Weights of a small GPT-style language model, trained from scratch on English Wikipedia: 3 heads of 64.
Each number is 500 + 40 x the weight over its row's rms, rounded and kept within 0 to 999. Layers, rows and columns count from 0. Numbers have three digits each. The size before them is the row's rms in percent of the matrix's.

# layer 6 MLP down (transposed), 768x192, rms 0.0559, rows 562-595, columns 0-95
103:507463499477481476485535502495464533519451461497510485472524595481499471445487546449528560516555552567520430481524445495548507423491522479568490519462483489529537569513525551463532458547481510536486534536481482440496454503519484534537472547525497480519445509437482510434514546456526482531
101:465472505472443524510496475503528531505507559550496471471437509527515535582548461529480548558406512578522473487481489489532529512468456498557498509449488457554524471494524489481551465519509561499454481514477536473529465462544496582525482474420494452525445523575437604569438534547513551472
097:537429474533500476430482469520507532454514489490518466463442513565476506508546522500493542524506519500456523569515534487482523512522432514468576566588515515521458517550511512480536480515478495510412437541503544538466439479461469523511420462485497494542478517415533472532476548546476539511
111:517523559454488509460484513553501476484521513540469552512472540517435461530522533458460488475505492511514414530457543489513583551518516517518510500456472511502505469536520560468445546506522506526489509413500535487477518569457574518480566545492580464538453529507502425499485503534532546535
098:486417513488483491456513467423528561450547512398491478531498526538498508516528533514521450508439436475489425396456522553519424527517515506508521497519426439545486549507544480614467564461540568405515494480446487467437473427457519541520520443535487434504520551451531488552505557529520483464
096:462496539567500467543519521589455464490590517564535471539619567471402512429526469516498556448492514531554507487536479488490480475556417512534457474539499438553468473522534498476533477552394505575511517583508525523517551505451563569429499532477477522473512510475475520458509548500488489477
097:513511569467574530532573466542483528511515546549479516455571566532503479482498498475433523546553566478517584465531499483548423425515533521489485464453471447567509488453525486566542454596516481530530573493491502484551547546470487460515553500503513535483526486551592445445534578445494493495
113:595492474428523517529459535508496461463520503516457561536452517502532499458480384444517456559566522547527450497496513532528534469429514516496499534473471496487425503503571486437496518504513535491592475539514526509464447454544530485540468544602483488487531448464451590531536550505475524411
092:436488464515487491521544503526399462439496518503483448537460535471499515490480524501535472585553540554558516512472436518479587450530545514492511532452469432514509430537534564426474458478470508479497445403413505507545474468533535507485546458464534486513499506466480534510504524547447527533
096:455559557480502462459557477510492476466506464489457506485508458456443536550454416531496443509534520473595493447501438476494470488544531443512522498517500478531533606446490468482500423556575551529468507525495408510543430493507455453488488482518543489453459537520474526492544546479497503519
098:474520476536507517569450545479538565502541486499444592584493526575526475525484493610538494405562482571475507492488475509487466493487506446499513510508453426503524480488466507559528478494495435533461540520495527548534483573547536475444492533548528516388547475533521546495483535473614496514
096:484559530502497523551535523554456453452529495488460535504509595508495445477408519490476514573535482439453552524480504465546472514527472578459566555465519510567552534481497497476529430613469524452467534501521510476552476526435470502436527492487507515427509445469559445486445481444467502491
106:532532531504540580519465498537555495511440483444544447491470450523506528484463506489535501494498539515547528464527480443431503477494550389545491494495530568509492515474490509509465528518499421510537504521481477456463510542501452390498543504441449411476545496519480486460431497529487516473
101:469504493461496510532471501579522552541490516498526531486469456564579438455504478501531540447417412492475565463470487557417548553492481530480475559465492389509486540435468465458456461519505513532450536540560471441607471510488544478521496479533422566484462509483498510526510507517513516486
106:540518481518509548475527450494422491549449467578393538536565544546545529493465544542531554483441528444507509558508578466495488474418536494475487469515463532548559472512497485392473525471495516546454449490568461501518427466512582461544504480556459503478436494476537572450487566541499545564
096:467543497539545511556475486537512539471499432520543521494428477429429526462506515489589507509506479614483529514455512490515545491490508530537509575507481470489500428475542454453477546463529492457451487450516496463556507508502518502521511481489457556472469495475533463492475568479522455465
110:502457549471413533497405475513563502514565502483460543519511498583506527501489555487514560528482463495489548450554529533485458579455533457481540493493503563537483507442518504490453585486535498515455388545476415457447490546506451528479465548547524560462464500530464463556498493498569518551
105:514417523507427538508561534483500461495557466533529452494508489494473469508556553518497489517428556496484414509499419515521548575578623492556497449523554578535594447462500434485456523468436507521491432535477549520450559430533483485508445497460511495444526510542491476496505510543517557483
101:462472456531546451551463392485537445453511459495489470457469484468469569485493473524507469498476514482393511501535542474463520537455508559478485534517427440500505445461527507526449436507513563455503546524426475478479467568475462524506544450511542479569472499430496527517392505475514474502
091:518507569488492488528500521436512512485441460408546550492478495566457526508473491497456558582564462498485451509430482509499443555473541455498532538497580445428502499407516477450578468547477538532457489503473528479624511487546512482471502518494522522442489485465498492537500515436509509448
112:479475503482552477506532529558474534535464482450481513452563487493420461482531537495471532552512497586549568533478522502529401437448460526435519495504498518468531527516543502508514511430534586474463520432562478480485460477478473452486473427433527574500548548441561538446494534516563472482
096:479558525492532483573522526472428473497506584519454459506534539536533476513436449543468533457477502461387515560546493415503463511540528504479486528518497490469463474515532448443550457500469478488482519458499535553421560467523489475542536449560461526422526474501541476512461544477485490483
100:434504536527395501558482512459530540515508485503513488562545522519486578487538449513506503537560500508454488473531511532520473500507448430398505536475488488537519566481570429495546487509482485542482565478488486485608515519560575550524477541431480435554496504453481532483441467581497494452
098:501590458506515533477490545523445518577494429525527570517507510497490497489501546466521509567499490512497600489440443490484507518482499561509511471502530535455505536522536512408484561511520474538497465448456493410455492524549530529453504430471464467489510522493514549509483487453504449528
104:520481475577488524499446506544515489420468455477503500501510492450455503534540448494425463417471539454457511508508517432488511415518489463503436494586525486531548507505485518484518549506554506431521472476535439530494509506494584562498524481575515536477451504542486563513514496496616498499
094:439530504480519485540510504549479493460429516565500580521550522507474565553519354528529447510588506511525482517468481479533551531531495506508562547479493523427470467496439525538577535481581499486501478494532491584539473439448459514537454444500490453510484524526491510551527520529526498471
092:546492493396517547482474471511510477478529513514458515559483544466427421514416475487473471489440533437532418575471574492484518512540473519504498521540498577506532603478508483549522497402493486557485498564430491508437450590488504465474466595471538555478510487553474536546469499489518472475
094:497478493540551470472482542494517479490453524547500544498487509413488499466516463553541568515482486498413518382466521548526465518443447482542469565477543521489493526495436552534484508471569519484522579497502576559443476488541560577528538474493461541488526526465481470398402544496502528557
096:540533565443495501520489425494459511493465488495551518458558487557478541438536510503449508507512490495458505453520468543497488375505406541525573474465513507545545500531530496492507500533418462489507532522612591464479520475532573527454385464556526487486473470519528520554438447459506537490
091:526588517481397566506563520491533503521485527529473522534457484531495477460487548466502490541545523512468539514477463489488469420532482521626501434501472515564557534505454502470510480517556539501433552529537519445438465437469474454561425517509449525472460425546507419543499508493579571452
101:479529481529528538570511487498499473496511530452511468532538559502499544590467496465526461487477500545525473486504525557524498578555498477408474437511577524495474525454462462519450445535466457558513496505474461495547579480433455488457498549482490462489592511470485495563462474586538518458
101:477478495511573538514498490494409581481496482427535497473501474439530426462481544486504477456568582526495517421435467529474534576555456493456492493482494508484510444549448460485516575520478464502501491592548534459511545452539519549489544470548499529498488453609420470457450512491546549487
093:459545560465411470508542477514636453464454432462476471509470519479528501479528499478459482526539514574536550507474563433564567499509427481482567563485492471484445507469510471541521496479499377412506496517472430483569464493492490564545533576518535526559549579474562499489454548404476492484
108:577546460511535462533507540572487460494516541485475552612543499516504498458447558567430455525529486551524580449516586517522489549549513444468507442458488605519543521463558429529475477465590524551460501514476473470493571553511495512503498519523512513495532497397476457545511528467481503459
# layer 6 MLP up, 768x192, rms 0.0558, rows 563-596, columns 0-95
110:529565477495584480543566502490532465547466465491507479525443541468517452505451451500526572536483430474416487460490523551514476479491441475558524507655520507502505433542554468457545482479500498529481465504429540446534479469523433486530485501479529454467524517518486557462459484564494537489
144:558494566571513446508512516590555542472583508489580499454424486530500489482513543473467538463535546536517487540559492476465507546495394470449516574594552519501428530531473463502496498483486485537472457514465519494529482471510491501552553478538463480446465500408495472522530545524439497518
108:468527481471435548506497540534527483578477507488493492536534487473484531542515545530502494489434493438475578436519463510532578599514479490523471466479500437534506501485509520477495471523487511480527497504535488477445546561411495483488491508441552443523518518538526520544461506428575567560
095:438525478480516459490571556481428534502514481451543441475467495499550461416575479434538418425453473552480481466555516480500559502482495473523575441419480450517462470481513486534469597498563497543492441508481526510455528484407442455534461447424451520519489466493508512548521587535586543584
095:509418511526564505471476506583395466470510569516547458495471490486504486456465519536569459518456576474483458503493512501539475476466488552433525579499488536441420510526472481532479579546449535545494528425471554461530572486512521507550468548500468495422543563498529538452499492524444487504
096:503587437527496510498516560517502491471495549486513526520454535499493490513475606452524522473609537491516559542545489452435519457449434486428510476466462459476501477465521537480461602478610483519580515522490518462433503587544457525508466434491498493495474457533546480515483493472457479542
119:476460496442545507446472534621481497548491512509474579504488515509538498489462440454493516505484464426547507520488494523518586447487422503494525523441447500475540477531571468528441550531479473494540574462476489473493545414459558486498475515588579538466456534494491512545569551444536577457
089:483475554479488479524461470499568487491525477569490515416454520516513538461517443466491451518544505517480515410526527505571477515482554480493466532550388440595487466558547489470476484433516487587510446474494539491490510447469523432505397482486513470494469484553440595506522495525450598484
091:413540502564563525486565472493454538512502549518532537438500474500500408486459509544549495530526510465442463503560437531500537491518447533468502444511565508542513497563504487503533528542510525546465478524599631442488531445472483507460494523502469512484475510479437506505497463517487463489
099:517471435565540496525489499453542500496507526558539502508418430519487454459454490521514507465492485526562477455495423502454563538505557457505523541474546490423474516560487516479515511512460554524554479482502495528521402511515472458443516557527450460486541486512443516510473537503498472499
090:398460500525545504523504504561542417483548560570554512551474485513486433525486465543456493595430481502444483479444492517514415534517493539515495447523510472477527418498527493481506521530464525621478559465534517414485472503489512497420540499550539518463489503517480503581515505507512524432
109:495571552453516471528507497435509494553447479531647501508427489453409464562511539488481481525520432539530437519474466436375525459462441473535531537498532511479531535501482495491510478557540552503508554417464558482470459445514524562491456583522477457499478537489497556516499514506429469469
099:433529512585480487504520521553486479427499541480532564540502512462423489496520483528552506419496437457466557524510536525539499471445530515517532480503534486464555510463555542605476482437520526481522563428584492460430474503500416485555461541531499526525537450464501486471447504510483503550
107:578506450531476457484512538560533518530518482534381522546528549522523459456477468532475533561530468519468502506499596414399466542409486506502521444541456564576516479533477505526465504503476472542517445508461512552564467504576537525473460481458453460502516429498602503454502526438513527510
103:441505591539467469531483432513446512492458469536522469540578535531432506562424506544513509507555508530421498519537482499492474525476498498488489466605481471452480573511539487484522544615553547514542515458448465525483470454502538477526502488555509566501557481511471507516558430529542484466
105:606501516542481494570548506475567462483545434537493521466559507543626544446447490454478447487436470499475527478449492462528495466503499558467518452439502605517443486456525536444471572423505525522477435471510516491537506521502462504518477502539493482488512539548475522506432449467491509507
112:614557583506465524521540502489534501496532545462508464505499537435468503516502533497498570485487510417507459543501510536527519487496503506471566514458553564497503431465444529534528480538451468434481517485493445446428498514579438566520475405493510421549422500511435551510508426572412504515
107:483540479503461505535495492533551508439534557559511505478536567533437521471530523524485452505480423481516457418553519501478518503460422530436541453568429473483496546472521486489487514510487488490487568513468432450538444478493516468530537478510523461500442429428483454574485498539580390505
093:442535457507597517427537483504474511519556528510478497482539497488460431439460431539533473561541467553479452505528517575398525537483492537451541479540530435428489476589560455424493456444497521482467536488589492490536509521500500492484433468492526485534494565460468490525523449522457492505
118:451427487510522509477543558543478462574478488496486503490572480585512543456498603462496525524554513505536524530491575503514440526445495478409474440554430479429505500514555473545489471488477502467549486468505447491481488476489437418501474521425455507470466534507543490463476483472505537465
098:512534486502510514506534570486539426466497497488448504374521448511555509451517482443478491506488548418433517496570486487480501516535480486519510454467482512506478467471553475439507420591459518494552550488532486470464506492487483549515435472532489508465473487496663553488521564423524486499
095:508559559470455524452478563503578502475524594437531513529484509523451516514514487431425491525502488483386531521468550532479447439461485486486472563523471556513592482513498566545522492542555514515487502504537418465520485454537501493531507488437524413487499446543510469513512525565519518453
094:510486492463482503529592533531505475523519478364444485564488485531531502461479514527523431485501527475461559501549562464529481577519487586528475523508481537449490506458511473520505514497497518545504459499567527501508525464490457478435503483459542543399522569589493454508558424442479530521
107:480456488473485466482514497498466481587488506518536455489536524549415504487473478525514555430487494508493453506482453520497555492589519441482467461492560512510496440501572434479575542543444469505507520491474462461501540441475520568529473514554513524487576506546487508586493476430563510529
099:515494505522476545506457508537446456567426569500512569564438559522518553456548461491585468530485496507529529527494477469518489499497490487484583511502531543436490451460502573478550574460500499540508416484494501490462520444511475476485560408484425421495517553492474464562561504529494522530
090:484537492514465508511521507485536452510562506540435570444520503536540564538452490510512472486474418552466519475404493524490464489499520567500523454496482443479463530531476511447519547516505473493488523502451486522493484436520534570557454507523533491399571514485480558436490590521480509503
097:496505553499503396458522549548498480531440483507523512476478602469465497457485495580511491396496517508525511480542505481513440436468453477570525455522528572482569496522475530496463515492470542483481551497538467451498541549527484552489547524477479494529496502464454482393452568537539560548
083:521507508517419438472530547502541416504473594498458472456466477454452511521549558458537528478494538501557536537534555529497531570474548473461439524511493503472498465477464516487510499532541486439496526505427462495561469443500439460542521514542390447428482494504527482512625551479508430551
099:491509489531509535548548509481492515511599463569484505471454477545519500432425519452515456509491492519547427490477503511533579526499496442501468520500476509545556462484501504501503468553534488511510470476500479491508513511458495479519535542522427567430469512478528512425520487496471444505
103:444561481514506456519489459498495519472509458537486550477465470466523505470546411575468469490477533455532493421504484505496508558508453566556514513540490476614534501411548484488529554488545493509512521414572555412489470541543501561534449501498534476544576520510538467568469497521474506477
097:525490542496491511498438466451425495428458572470502429512455529547465580603489496448482573535527520519554481507503495470517464528559490523461543455559520522446479451564525513454397506519508507493547444494477499464425504465524538549455527584491425413540464481437472498543448466501501458500
097:509549544518487533533517465465558524582465509479560437523479561531527533427510529489513506407489504450407452497483484487473513533492538469476518558535526515459529420516497469483477518455485491511529514525526427493524486499501510550509553486519536432516508521487501519545469517521491500513
112:492529456462499467551479562507508468513511509437548480543509429518482516512527520533401522513466521475540483451522515485539557479540536542476505455512488512501553480478525495536474494501515471503472435467493565502489491528527504528544587519521500463458501455521543497545519494507491528471
091:592478560458488498462558470528496551467577558533495511500467524494528498472472542501483472511496504566451538464516462547430508481439578503529512447489486489429468425510485487443547492450480546551567495543455531539530515529506518538513485526544523461444570501512425474519525517489509521350